Part of a small language model's weights: width 96, a variant of SOAP for these matrices.
Each number is 128 + 32 x the weight over its row's rms, rounded and kept within 0 to 255. Layers, rows and columns count from 0. Numbers have three digits each. The size before them is the row's rms in percent of the matrix's.

# v: layer 2 attention value, 64x96, rms 0.129, rows 26-63, columns 48-95
# o: layer 2 attention output (transposed), 64x96, rms 0.134, rows 26-63, columns 48-95
# q: layer 2 attention query, 64x96, rms 0.108, rows 32-63, columns 48-95
# k: layer 2 attention key, 64x96, rms 0.12, rows 32-63, columns 48-95
# up: layer 2 MLP up, 384x96, rms 0.123, rows 0-58, columns 48-95
# down: layer 2 MLP down (transposed), 384x96, rms 0.0922, rows 0-57, columns 48-95
v26 120:088137102177142077203194159098122150138154130147127132144089123136137159081136106134118167150222149160086148128180103150143143115103196088139103
o26 108:111128172159180128164138104087108195055112074109150185117166133150177145089116083157150092108176109073131148158188154179107124105106128164160127
v27 087:123120108105041123102120134138030174101160091135145110114138179120120098135127155112122185159206079095104140121142162193126116113076111154124133
o27 088:144163153149099131129126134113122156100166137170066099108125157098158131142115175150107110155158160122159085162129122166110083063089125078103179
v28 104:129165179157077134110211080111193114157142112117114150052125098152087083123100151107141201133133158101165099048100132119147157163121137178109109
o28 101:179138149135074133100151145103131107086105160120126175088077166110117166111106126110105156165153088131133098158151145129109204123139118121100137
v29 092:115065140120104126131071151135055105078139135204113184159166134158164080146143105148107125092172089113129140123046087149175145185168106129136145
o29 085:136070105101117146129140123116128092114149141165132169102135176100139150086141158123129152103183109185065164092139098090123112135135079149168171
v30 109:141124176149058102132160090108076142083164143138158189119125122092128158097155149111137167102240174129106147084135139124160128122117097134123064
o30 104:075145122141150152116160104112087162101128126102128151091139114118152150105122105099125132101122101106142139137136123210128104140123079152125216
v31 078:140140075112125159110136151130157060123154174174077155105082156126133142168132128124155162102115087145128098128132174093123145166147117091079120
o31 084:126146165113106186131103113143119207159187125084153186133119148106132122107148157079112140172127148181133126138094136089123134055146133136120144
q32 094:112117119151162161178127071112140124137137133155093101099104131191101117156174145134129123092115104165145114151109110109160090107151107098037129
k32 070:168126127130116151122128118150142134133126129149140125139195100101125159081109095077125102186096101088090171147134123189084180128131134181202159
q33 128:109109109158171111152120111120160126113140093120095081118098125196136104132182134123112150093154143214116102129085131117174079113136107074083121
k33 132:094120144115160136123104089141146110141144108105129107139106119155168115157176109164116106066150099151197082117097120060135086152171079100102103
q34 100:131146120168137126150130108137166131101128037154046073113109054200128112134183110154091142102122158182090115135104149125192123139130117074083114
k34 090:131149125084156158169126094162181069118136092089141125131142088144137123152108106116155113099106152132190093149115117124092065178161134177111147
q35 067:071153139061095133101104131136118124122137165091219132149158139115177182173109125110147109151125109075128138136192096115099174164105148146172094
k35 072:079138128130102141196129152087123131100100098170156151115101140112083139081117197086160124159124146142127134147151209131156144118065170129183128
q36 087:148094137161168113128111125125151126143121069146111133142110121160124087076167170138067134105106141189080117088059145133158100126138085119098126
k36 086:155147085123132119170151165129169146145118077048113117085107101135126110125101139122194173124142124124074140114098085204128075137183099128109146
q37 086:131089122113126107118110124116090138149129161111201136173162200068150154163113135105135111166159109083152163074134116153039172117115144164166120
k37 098:102146119137103125117118182093115165130119162145136150168092149100131136141134181113083137156142138129066131154113157153155175104093152127146107
q38 099:137132156149140106168166118137139156141150061169071115097064072151132088135191117171137157072152143168095093136117130115188074140161105106128139
k38 079:136081144157156149107142069171138112124122175115103134117171125101142100192125083190108091115123103128180102125163122063118140127171164120100172
q39 072:085124124123099099142134056111111118152208138080132144142105124130116151145168127137136171100130178085114134141161103136148110071108148116130125
k39 100:131152133137071102164107196091150121176114091136106120129091153097107117122086162088142107188121093140066151112130159161166174102105166166155104
q40 096:126153164088114142098141149109119149126121171150169145122189152099123150135066141100144110206145112102166141097125128139084173108134116167158101
k40 097:092155129093127139190101135068123139170120161126140146162141136065091129146100187113150126181114140113082168123143170165160144118091156122154163
q41 086:118124154110061154114113152119083185166173162178150123089126102074133130135087156097123119121106154098172175128116132091060120097139145166134104
k41 096:162086158111189114135134141146175084157118096113116063153102136184121111151161085221156137080158057155115095109117073130153092142162105123114117
q42 078:109168100093113147096121136090148157123140134107142176102168169083115151159097142063128146149162173121163169129099208127055189077130146153101043
k42 171:110175119116073121115131144062125165158127147131122148149159165076114123124097164059139118190121116128110177123095166165137165093097163136158125
q43 130:076165120077087155097119157097115155149136172104191155125166167084137186147081116081148103172091110103143180135139130109077183154108139151162099
k43 074:142110143174157114139171118126151099123157160174113139102193091155123083119131144078133139107168154105152079095112167114100146036151101126036119
q44 114:138145147120107105098114139104066168128104167153151140149129107094109104103068123100158130169146061126110155153144120172134213091084197083176073
k44 103:158146115092133120109074109157166134075116069123144121096094119162193144122166082095053178107119093134171126133162111116130103140185151112127105
q45 104:142130130152083152166158133098139111117143057138122158165067172173144100089192113140157122088133121134156169098093162150088111088123101129147090
k45 098:131119186118183114125161088166079133109148106188052059130122099138093101112132093173108116119166109149098149176139129130131213113142137118102099
q46 113:129119143178120095111178127117129126149075167114080138116109125159101126083153109145129126092169122100112067094139135145184152134149143118082138
k46 110:132165130091136121150082058110108186139180176132146109160151131091135128121143150084141130116127127100104129160159133072124061126117130118110144
q47 098:144082155162091161110128103139129110093159095072134120113079119104099110144188123128139124129107079095139089152094151126191226148126098072078095
k47 092:118173096180127077104072094114141071071166184160125107186146112137070113153090113119137174147119090144190188090129104146132105131151182172123028
q48 109:118103076136147086105092148135153123156160084146109116090080144200153166165158105165162128104148069122110121161136074144091122150156077110097128
k48 092:159087130098083089144115099123088107115109082163164176099135113150129135091146109067153143158112166140091138157111182206174115131079183135070173
q49 101:158120127090082136136112111118197078086162155148160080148103127160150107141128136112173106151097152104155101198157123080180094129085098202194120
k49 093:044124155113130134117163093119160118102105163158172079092209131108119124144145116141143136169124069111072087131071176156097151095118164127137167
q50 102:108146094175114039197100112086145133150132179146125191102131149100113149150092122120172121122151105116122119096117110118083087113140104145159201
k50 095:156131174084213095105129110130150156129125151121110117126117152100172079145133146117104144104127152144121107133141134107141148154134116116123172
q51 109:159152106126121152081128084106146108226102146127118102114150116110162222091079111078146099173140118124088143118126165167087152094099108103187050
k51 093:150112147170088141103102094148076117083111127087099062136106070172161070199121136156106161099176135151166055068098133156120099133131089133106094
q52 101:086076129093120125141090151121120165119105132136080058102095107148109166141151096153117138158115150101084115144143080134126180177135152131127060
k52 093:151158141131095141068117165140130075095110142151147119128061165109102144102193159102133119116095117158116161122120148168167138115162123125097220
q53 101:153119141122162092137075164101167128141130137098194074120076182077112186133169116139097110160153125095116130089138110123120175146135165196140129
k53 091:103092127178101140083161114169148196185108116123109158137130115122136108130111147199183132080064188162109131179128122112178080144122108110086141
q54 099:141132175156096123135156095117125164138127104155142092029144131087123092127151135154101195119054146135131085166141155081129102117123083120153124
k54 089:117125120147131159057103139163217152126074124110143104138143142100073100143100149086160076085162135073089154102098111186159194078152122092155164
q55 093:181140156110143155141133181140122167148144212171122165104128147148107106169136112090126130097143128127128169132169102155110115112142084108122203
k55 088:135030152176158144114109102185157123197143124081140165140087160182146107054089097148196136147134142097147119126155120058120109109126133140117106
q56 120:138112153180117102172123095154150101121113122163140111123066098157134116063184103181124165100146097192107110135117134076162063126119151083137132
k56 114:153147154150113166117155193100166162065153145128128121106107125141090111125135137103127183167137128117133124134127138177107185069094128141176113
q57 104:144138178177129078164095130095126103216141111148097169120110192142163126088145163159165094088137094107121153128111206108124137106128129153153123
k57 090:113130089096087136113140098112144154103160154119091134116087095158126148213109084107099155113168092175136079136115137156138132090122182110080176
q58 108:131106120177158163158118134151108116150109136207134131181122151127088109129140134153121124087140127172107075142037150111159153106147108108078117
k58 103:186103084146106070141145082092109185178106170165136138156144110126127137132063196116126142176129116156089182074138170179126184097116106138157149
q59 095:118095096072104093137073141139106154109177164103131125111153142129149156121139097186200196120145126117123178070190132097178145163167105121109182
k59 092:124145161163092093193137154159178131119134136161123176145123081078193114166130101121166080171074145135129070143161133127142111111122170093124170
q60 108:120104074155137126144112246136082112116165136054087151129157181093119100085098097149108128101167114156154101182181096153125097087123112186188151
k60 094:199117115186103133102134112122126156197112170128129083112127105115088160129169114144132133198143140148113158121064172071134137118136115137160132
q61 098:089058086161117131150118102136098120085144125119120132108165065095086112171178126112131162136154123090175109081103111153088105106131156158116166
k61 095:139148138165179148150118143093118134108093147131121031066102092108128191159158110141146113125111133168150147172158135151150138155207145109108181
q62 095:149136139115147112114159175119129141086170188133134118115122150113129146130097115110123133147140116127120130117169176130092112136139172168115116
k62 081:154155166126131165170122081107128107189111122096134133124033056122092073122162138127094138162136101146193090181103133108132115121147121128108138
q63 109:156163109099043142100107164127057074133126136112172201110126159133123137085076166113149154154148155078163129152140122074096141125123160148158133
k63 108:139131128122138148140104076151183099110145080143141116134157097152109131135145083139181092068147106154142124100111117123124051179155095097166173
v32 086:153114110132105128133109109161107083135185026216120091099090140129117105102077123113153167131100176166102136169141125160113138146141092106198183
o32 096:145156144112145116142116104166149150097085079120125096104126160138144124187022163119165139076139120108092105172140208136165161154070140146141141
v33 088:143134163114179127212105147133142093119174133123130149118213161143161172169118122115114019181110112063158126188105080173149124139145149137103114
o33 101:143165169072149154134116176089125121149109105120104109122162100110145180109081176146072124099145128091137131092107135179113169195077104152150123
v34 102:176098154131149111106143088106161143129075134117112084102094179178116138138100121138150181148153156159139142097050135082104123083086090135102124
o34 103:132138101104142093120162102140131123149081155108128161145116153185119219196185089057141108068121143111136163123080115117143165114146141125102068
v35 099:178145075103149132152114116128202091063126098092129123128140116127028132155096097087134176098100189145144182116182097139165116166121057098108146
o35 105:133113110126160101141056180141129156111102124163132145148131117166096171130124096132156084121108148161135147199195184131091158102087105151112153
v36 106:142150131203102148163141134155104117134112111180121116204141128120116184117125102089148097156175105116164112088124143098143105165153163132081069
o36 103:113147163122113100133163098168112172125095098111186107147111073143112108147116136127096154068145121120131107121123120168086099160130196157123112
v37 097:096116055099116124094136159122153078160105093094126116094124148195113136085124076135173120129114098094139161155089127172161174128092119156121117
o37 102:104134130120116137126126115123063076084075078060178192122087140144117137091104079134134183104185090168086159127157098189129138152145137100160173
v38 085:128093100155195153075110035129101145113119110145065150165145166136085097107145182118148112054164132154138107078147145121223124145078105189131125
o38 096:129136069107099063161099105124154103096188149113177130166141159186150083097110166080114109074091129140181129082121192146139134114149135141136096
v39 104:136113091199100110119130136134135160135178081097141169129168119073158113130096135129082149156127154130130108143078178117050116155064148205154107
o39 097:045123120111081157084159102132140133097080147155155120070157117166166079142159094152127132137103141101166086116125139126172093135109099146156142
v40 111:115076173121149095053146171131143129102067130092125123078118157112193159133116098108154056129149184147162094115122159194112122158128172213146142
o40 117:126096110102140136080114153112106138146089121102174065078162152133132083158113126200086123116106166089165155147159111116145156121138181188107151
v41 105:189132182098108114154206200158087079105123098175160146105159108111155142090141147115102088110141235142168173116160080136110143119153110124092103
o41 108:105095156134146115120131118186089147113106110164146156094133160095050104121161195117119177084118078104108167159104159131103142143063155099110182
v42 104:132063146128151073132064136140152131141070128150084134103164170091159084125098128141106111149079076140145145109145100165167125121130155050120128
o42 108:128073149192137076144119117146139090104114100050151185121148083157128097127108118125131096160090159119121119068123161194098104152130163136117110
v43 108:202126176056130166199201118101166129134161161145113114136095129150149121154145151122076107111101117123171135132157140117086123160124102061155103
o43 110:142127161153117151030164167116113155139119096133117099181108088113117170136181167111114143151108140104123122137155183097152230099180088103116131
v44 112:185114179155079128111131160140106134090138106147064126137135087139130228104121131126165087118153145131049100121123177157159137143144080144112157
o44 111:150101133094078087161130139185147161108139103099138113118183073142150125183133097059139156117117099105101107131086120101180169114125146120121115
v45 105:078151072132118123137154173138073147093131152063159079129117142089128066143108103146163171058132124101094107108121086095174116178072161130160114
o45 104:053094142128167114140156162076101087128141149133155165150123186102131150158145116090180103161139130148070114106105172084089160089136132082113110
v46 099:116124064107098097163149067144111152153164155118124116174091073103127132154109141112139206086097067083125130129080115159181137143139173096109092
o46 110:122145121100089130091125182084155071154148091121059157153079119151134130137145113110180109131083123154095138163146101129122020124195207106140184
v47 092:133135198160138165107128130117156082064179127123170094141148140154077134110138128133135088113107190131143102085122067140078175122035171107143127
o47 105:140131095158127171142174126146100170166161068142114096139195133099160172122141097163112125105144161107136153086140089171140154109096134139134148
v48 096:110110109059134106080140062133120163111107181138090079063111131124092167115130095109114150104183153178122135154149150147032099115140121056156120
o48 102:136147093128143118101162134119176123099160078091119078097074130163083126148119153145125135212088207128150136118106149057102179120105153090064121
v49 118:135126183136135102033144124125128129128046152215116144181153124199159185141129110097111116139109056141111131150154113105096135067165110129131135
o49 109:135180169090110112113110147162096143168095118078133122189050182125098060121084164170117159134116158144141164174125135125084131075158156141148095
v50 101:136168149140199139192120110126135154125111134170087125181157110149120095149128132134085141123114169085103179126132146115063136156202162152120136
o50 107:168145168154130148177135165129132131091122156176121110161124086139096105110143060100129123144137130129112147135180165118107108120174152102131159
v51 087:115143000096163142142085160110111120132182139074140181132115115110131177153092131126181145133139120136111126106122139085154100180087149157161089
o51 084:133123092110101122150132068103065158099191124189164119161123127100125054144172152155155161133145117118124076126163149137108181112138129146122092
v52 109:139137123177136142160079050136139129094174123083080109124126110125120146152132121100136148113159095106167151067150114073161145119194193149176105
o52 119:142141123067129097101121128157145176132147150119144123213128117143118129111134160109142117118099180180120189118117162157095086065186107137130126
v53 105:088107133139122094219149178127083135122116151198055128073144100149175136149111120150122129154101055136100114180073116168128129119098138099122104
o53 095:112174157090125158134126163156084069082077140107171072116128157130151152106121127138125110101066113177159122117084104122102150163122201134197128
v54 098:140137108093090082154234134111168122178210157153141083123115110122095090169128116124120133101099148155122146074123156123175128096166118106114117
o54 100:101109129158135145076076125121077186162139103155128093102114109131161108167167083115172099182098127140121131091170164093109039142116111148137106
v55 105:115098166143182098127125089108148135153059173136119156148127128144138133100144139146109164132153107161105159163112108176107124088156126133094092
o55 099:125093129145141178071093097133155129075056150151126163074111138093080136078100140089129129142079142114155134136095122121070172133161155126093103
v56 096:149142131167083184068167134154109126166119154098101180080133116132142152137128154121133144143057085099103185097170112172117100115140090200171120
o56 107:130116171174095121110136073135153134199107118101122163092134118175094178154125142148154157168093110155134092174159115169110076120183043109137138
v57 094:083159175120163195158140109109144096103173109128141066100166080127193138150180142146138160121097110122166143138091105154147121108120114139093126
o57 095:214161155178102093132102164069143100166040121097166150077120120117183153125157133149125168088117108168055120124124094140107151084082097119161112
v58 084:095139193083138140112151065133139143111081118121110116172078119096133097095094146141138031159128183125123133120055124106108139147142110186118088
o58 088:101141072141125094134206083105157170127062129140151118122089134067166204071102080155098135138103094104147129136139160088176130183172147133068152
v59 111:140131134147104115101120090109082091153051124144109126139142076085109116152158156118170117142129142164135109121188088154119082126191147129087096
o59 114:098114088193115096167095155133173093160145119154179098091122065106087070177108141156111130091091101163093147148129120132140126150138166085129140
v60 099:146103082128164100138135097115101154151160156126132176195113182091140115142141127129089166146173118127099089166127062150059159126131133145127118
o60 105:213145127197119129103127119150106147107141167149166134122106186085188122153077100142065102153109150089121142166087174179134130096133130081109112
v61 098:146105196171113156171120081112104118094151130130136146132132101119079114194154121129107074102110065118149147087082153155111124055164084127093149
o61 101:150150158130097158112139138152079128156098089168148078144118163158127106127103132116142126113145079114081207090103093160194115090197110125140123
v62 095:058121193124140114095169108115146077136175137152152166124150139078186071128100135148160116084109072127175106128157124104086103073131081160146114
o62 105:149131134200171105084157100159118133138128052146141142096087151125149149075134143163130111139115105123110097082121072106069127154145087174163096
v63 102:131140205149118144083117169123168088178137142179079143171165137115126131137132119119130143107120080098072122086109098120046155193153083096116069
o63 103:103174114123090088154120150144138180174148145134080132177098137133148135094076155102114099169178088144091148149190100144075164152119144123139134
up0 113:176127118125154151105101123169186147112050116122171151095105091144050080139152114147116153109119144071122092101102126130128121100159123178137091
down0 081:115137150137114070168139106177159125130106131179107144125142180107160201115091092148123145195139118106137154156161127121130129168077102114112104
up1 094:116094151096117136119191089141104169153097129128114145136149185113095061120059109148127084150124055180166090126160091110182089080132122113120144
down1 105:146154113129127130143051130094145102088174134130136100129134093136149160127188130120141146102131177065115147124100147163061124157134139139156108
up2 086:133113131144127227121158097183086131104077113127139161182136117158099092135141101177165093142097168123160110112105147121116092085077065119081146
down2 073:163157163119127151136129143114128153117192202127180147137182107149104126109177169093123119137117098109130089086177145136085142188137127143132101
up3 083:121117114127147115134197124199124133156117118127180115131137143122157121143145101199154164115159135129155074149144151160142174141075156170094096
down3 082:047100117111153110083111152129072134163123144143115143095114138105116180137107161106155133093123107113118097088131163221079097129072176172110140
up4 110:161114128109176103159172120176091083114128086099097124156206102170093145086108098187165102044123081179179099132123100120126087101122171103166151
down4 110:138127110092132119092178114142092150136084098103099129134153111123085156095104128103111139107090057118142061104069132143160112116107137065159151
up5 127:124138139152154135204090126184145103108083090174131145080047156138147139116112125107134147173108095138106156109164150126096063134120097099110181
down5 156:122113071095130167174121170091146061128124099135136176112098165091146145121124179083119115195155126159132188141099174069141145142149160114126169
up6 115:200139118084130096151147105187132147182171123097120092152093129158116072091138119146169118117109114143100125114136078132070073101144102097131141
down6 104:084055115133102108121160153138065164148162183114148141174109124117099117097164170126146153123161113119117129089104113140126120171206126164148159
up7 102:134151138140139198122141090145124170096134127115087153079077100147137102112146097127089149169093153122146122085114169193127070111120127130136181
down7 100:099092124109132075135099153101132144177145145144166109196165176122167129162093164135138131074165108120076153112151079081120149161142092133126096
up8 126:114159134178111110153100169174127083143077116131097137052117121142140172118132093114190181160110155128087162133154040124092067156109096129081182
down8 121:176120119101168059156106096166106098144071127106106115091129168085187143069195138168144135156108114125145149152160157083165125143072096113144179
up9 086:147135091102128142173088104141165060108149113138140156118131157099124098143117083119140059081121109125159078096101153086137207152124102106113109
down9 063:139118127109046082088140167154106176150096143123057085148077110140106170066093142145192118117140161143068137138130127115199118146080106110170088
up10 098:103094151127078101146135082115141175077152104165181078135133182165086150042128143195105112137130193124114094151116153117104118133065107108114100
down10 117:139141097139179165117100162111137081194106145112085160146117104055160088215121129063149140105131055144149167083144094117152134136204156143117134
up11 104:119109174167133162144125117118072109119090162113097119124139143195140192086102109118096120102143095123129145128131085120078096121086138175143178
down11 111:159109084110116074107115071129139107119151097114162102147109125022121036133101146125145117138118164136120113120119164129179164125146108066114112
up12 102:100102139142159149128152123169092085060120067111074148106132080160115213107142134193115093081138130147196138133109161134168067146179108113134164
down12 088:133090174154180080093093118120119071130104095110111187167142091093089199103118181098130126121154175147146134063139118142225160179158101123150122
up13 092:141127145150144119174129145118159091113171135050109192102095096127120089137185076134172172144104101172143109198121071059125118210120114089071158
down13 089:149132114170182114159153139124117103149136141072094131141108114133089058111193115135173155131115112171173142213098118078145124155121110113077145
up14 091:102132087059081163082154126171136086103095136131162138117170166156113195156119138159118164154134188164155158122110120108164122108091130125152168
down14 094:131135165172165108167148116070117172147198119112129120120074107106138073118121119105116103096152096062090122109174122149036160148154150137104092
up15 103:116083112111060124173138125150180088103137126160088103145160130125084104102086108169159147086118070167125073156154067063066173215116123128129149
down15 075:127115118105092119137161171201142111130127175123074135189150126132151065100101113153162163081145075101093109162131149080084129159088116140120097
up16 096:095079143148079137161067118125116023057107168060153097142140135177112135077135101137150119082118090113153169109142119095089154172135132161166160
down16 100:119158134157189069099198142134115215195126141196087149119125120077142134136123179137109122151132146145096096151112124150171094075113091049099081
up17 080:123054129131145098177138115161128137096174086133088076149086120154114119116129086156179089123116168141125104195114041098112169141077100102078134
down17 092:129076138133167091171146160201166148119159089118111136160085112131119121121155096191155109121137180157126093195131081108148180151087111115124160
up18 115:126081128130123142169150138131114088083109161137111045155186137101112135105094108168147153085192118156148116141137120093172123193128160115108133
down18 089:120127150105116126159083091143140152096117114127109182106125124055135111138154135160116110156126158110141158108079173176127157117131195142088083
up19 095:114067128139149134167184124113145129107124103105082116088132107129114172091125107152125092103188133072113035200142080096111076174120172102148160
down19 096:131174132120120121106089124164136129150102126138161123192159128097115033128118129102105155126054128195135194067094144129128146113113132170071082
up20 107:118155128152171139138183079164145083202145116141143103139137162115126046101107128150148126118135106201111085137133111096142072151163121092179152
down20 095:131171148089066159073118179134137158079128150123124158097086117128124194179111115140132108143138144049131173106126115154109118125037139145122065
up21 094:094115131151152113120165116127132099097144088167110141070134188149217228106140117111149108134108112086147180109130112142130116134117143088171155
down21 086:139095133120105112127083118126126159148130156100105088195084075094089037150116163149114127115162138183074058158130116117131135135144105157065121
up22 106:157084128111152118138182097188106089124098132127105063181163113163083100091140098196159101083123121146163108161118063110090048099120134142125149
down22 131:160124138118160101111247143168109126112084122132151106206119113112094111095132167166098157129112080169122098128120104125149134158142143121150153
up23 106:109102128085115164177081141143178110074151121092075152144174117109075110131184102141080117116160155162146106203166096096202149101082171133122134
down23 104:130142130157177124083154141175111117152132088142203127099106137112177130139089181128158172136108094080163148061101177104055141185193102128141115
up24 104:141127138138136062137116089151167042181172131143150106107081145114112108157091140148136129135095061138091148084083032094089133150094116149120165
down24 084:077151133108086119171180152068153186107130148131104112164139112156118159131125111147143124142137183074149089127156201185159101125153136118132091
up25 117:147202190117119090130147090195132111141109100160151092070079112113149110129128134079152176111134097124080152082067079168137084119168150128116133
down25 114:131125041104124128139055162093090136149121152128100138124125123132127085116163112134134078178153100093130108144114118071098164158095135128116119
up26 076:167076121139176092152209126194137075102077073075141107162105101149111094120143050188128140086096102120169106073120104102128087137105138108060156
down26 092:164076120136161095140181114209135068106076058078122131153115107096097086116151060151104151074103118140149115085107107095152118136121146124065160
up27 102:118117124124107099112126106157067086165094164123116137139150133130109058154110141172133131145101171125162143086116149127169140131142130148088117
down27 106:127157107151146168134120147112149168102168104132145117122096126130145188111124103090128120103156100105075119179125110127070132120088142109152131
up28 094:141143107059151171131093111192133127114177126154109105111066125078080099150134146082091167154100168108108095095067144110098123176070131119140105
down28 124:121129180193107096156139122066110119141085157137140135146195131186164123105123099163148072124127071135119165165174087170127127063192108139119153
up29 115:097150115153134114152090141168106064153081147139109146108094106169191154155123099096105143073161106105142156067070102138119106119068096149143197
down29 102:123145170172142096156094106148098143128143152154181110065134137156121112115173120161145162136075114108041158098193121075096120155111118121127062
up30 123:125181155122128101184137134187106083134124130127152129058068167144158112109106166063155144126133093143109103130094107178110089150086131021080158
down30 120:142140108124105141121121158061122180178112122114104123122192050150093125188146119159145122114137125131111118127111069147076135153107147113112176
up31 118:133136135112120131067162122117167095163137136146194131100110109157125045129109127181156155138071176114131110091057067119126135181128094153105113
down31 095:130129152136145118118114134175186138141121066150083072087164202107083166131140135128097172118117135172127085071123146192148174131135132188125100
up32 085:137027136084150114134101174165129104071105120119109134109095103095123146109167097107122131131153118141123104196114131124135155148121076086044120
down32 095:143031100147125119116109151197103131124069098123100173161121123053140134119167145150102144142202111106107159128121104143129106153153118136114137
up33 085:215130145074103132181136121137145159140176108155110100214135201155141118109131129116086098116138109167124126121134123082099117154131096066144149
down33 090:059139144169103116097091104118090111139086138111133152050117091084125141162126121161186149125103148119120122167150143181164125095106163175118087
up34 095:120112175132110143159131105205124071088059103089114058116118157102099145124138112093088153095145108105124162173153149151131137174150138166163121
down34 073:118153078112118063097101163087115146148139161176128194123111108153136161134115103163125100157101136146110146105104108082164101091127079083114121
up35 110:122054136111124104179070174144114057117091150133135094142164115111078128165116063122149134104132110180141116201127088103126165155154141115139150
down35 094:177076126150168118136164180173089119169078156150122133129144124143119111155103095099126145088162102139087142146095107118134147184152133118151153
up36 094:154112093045087096124124134120141143144075156167136132165102169088126136152141131125161181140080187123129181100085094134191187121111092122110138
down36 097:110165159205147148157115149169118115090209108119155130104149110140140105150143128138113098095167074114138064179174210153096097162165139137110073
up37 072:087077101117087122164097122186132092087119072140128089171126069128035087130186076155167139110111112177122120149158052088103147117117126151113119
down37 095:140075100115117128165105138217129102116130101136107127157130089119099111117195093165155146136127168191144121163164088106111131159122167157107162
up38 127:144160165099134093130099191136143105171167093116118130134078140086153168148164127097176175156129093139107120169115122120166105155168137044110118
down38 132:127076183131135077110116118217097135088165122110128102123094118107130144092078089141127118153200113062086155141136092101096080086146076114094121
up39 131:111113163096120153142117111185071095152110133113115152157049139183107169093116164142199160112138107136122161154108103102128052098138102091077126
down39 146:102163086144183143134096131137160102114130138096057129148131138151118121133086129074168110103107107149072178179104061163104193144137097191135154
up40 103:123082152151145164179168159129135118090128128168105150126126175092151168122101130151081152137158149113083083120133172146106065169130137127163156
down40 100:143139110094139065101094089136138097152156114126141127136109104173125119121167130110165103117125124120178198151143063098202167117113136106120139
up41 096:156104153155184181126134080134181155148213151155126092145112156124224107110124106150098103134165154127147093134119130098101080165105125121127126
down41 095:108131092101107039137125154108105093122045092121136150096125107116056134128128147112155150117119097123093168103142112160173154104145138136146132
up42 083:113131122183109128116174122141134192074166125174125155192131096125139094150143079122072105089134169098145103122190174155135122138155125119121120
down42 086:133128113064131139160070149114129048170086111147119116104130164121138153114078123158174145161116087151100154153058093087149135130099142139165098
up43 098:141123133098103118193124146166127111138084098196119061178114138115074163121161116155085154098110142072130152117130182102157146077084143109178139
down43 102:104126125145137132089111129093110123110159147059133162076179108163158092133081140091147104135114103162147079157112089155108139174163105153082083
up44 100:074115139083148121162135102149117118124096088115185169132141159161075087101088084126153138102108107169108158058137074100146059092178171189170123
down44 104:154125111183087156150145153131134098130148165118082100133131108092150174164137159143120113177130140104164114222129193147075199144074105061092137
up45 111:114083089123132108151153086135123099080129111127098124099204093164141119151160063127102130067113120169146140123110095143132082147065148107163157
down45 098:092181169132166148138065174164080079121083084111111160180148115133196195113115095147139103186122116146147141097125146127115066110115140117104081
up46 104:156082150181130096136173092169080090133119108078128134117119130141115123113153092092074143119149079138136090132106088112097117132113120082087147
down46 089:148108093140146083113177138155100083140129132098104143111203137158148115169132081117104137105199163145140103162133140124153134126092156105141187
up47 105:154140143098082107146140122187088122100128161193138106134189143170074055148073132085183120109079157109077096144145121115107161091109144107142165
down47 107:079137127149169182145129143074158115162133105089107113134060121097177188131183103169077140126172103147177170128143175151137117128155092164123118
up48 095:135110207085100158118129157128106121114132112175111093129089100175124113116155104185111128099126191156132121175149112099199169125159057184102103
down48 097:184103179131079127106072160116103123115125150128127152142043107108167101152177151159105140123125105170126121080132129095107124116120228171059096
up49 124:122153143148157118128114143192132140186147123178075111176107164119152091114133140134140135124152160184126143180083094114132056128141100074126123
down49 123:166123179186097116068152132197088092162131108146093129144137112162148159060148133130138132145110141070094153073150090117142121184194108151155123
up50 106:129097157134114104109118115187078080056064131098127120106146097124105135137107146086142148107122055109130133144149174117127190162154156155117119
down50 097:093140104130148151126128143095144163192181166127146121167102165138160141126172095189110106137145202173134126135114080122159054125097108105122149
up51 111:109069108127165120109142119076193135083080118144108154109174082130095143120132092151079147028128141160134081158116077133167198160128123157142124
down51 110:130067129132203149128082159093171197132056139096127139128129115082113176159111142138106143122128161084090149174141196131162132166092129092134122
up52 089:158129163102144159140078125089093092121113185154133091204136130121097123114215137084094087113135111150197062120105132033133174116211133129124092
down52 121:074147082140111063133166139159153158102133083109124139078112115115145138130072112194147173139113163073068172144154148211140097129021118127133120
up53 103:100149084101186142141133103207151122186134145146161106099079103151121113121117109091152162079141155148104130095132077120145094084175168085129051
down53 079:118165174107031094118112136074118126114125131140080154148114148092124114140133175166148069227150110093123165149116164124116146148059102174111141
up54 088:187078161131088126126189099198147103095095123140127143124142120172145024143158126171115184089136124186124087145133102104092192163084126182101119
down54 074:189095166135131079083167141161158103147119147112150170134140108162167057120143172140118150111149132180049125094111108123110179178092175182123116
up55 095:201077111103136130174119165138117117084143146148088143174110078108126098055143119187123175100137155093147160095102111150135133099097097148121149
down55 105:075175129173137109074125122122142135176128135122162115084161184142126152198113145088135090163108090158103092139167127101118140163162159109151109
up56 070:155082123120100098128212114194187139115111104112152110073068077175102048109103119176100131096148131120131112123139087112103098190150168118120170
down56 070:145119124107118078147209118179188137133118100091120129066121118187098077106118161153102137081148165146103124104144137136142129189150211134120145
up57 190:163180111115155134111137136141161175131143075102099142066057117128194162150120128159119151145113165143165089174102165185155134111151101145132130
down57 155:132200092133158142136115101083118148163131087113074144084114119128137148138101172109113137090100163165196078161127148199128110079133065133135111
up58 099:116093130126140109172181115152152106123134116111195083081114123114133128078102090147138155144093089161105142074124088067119100181110108136115156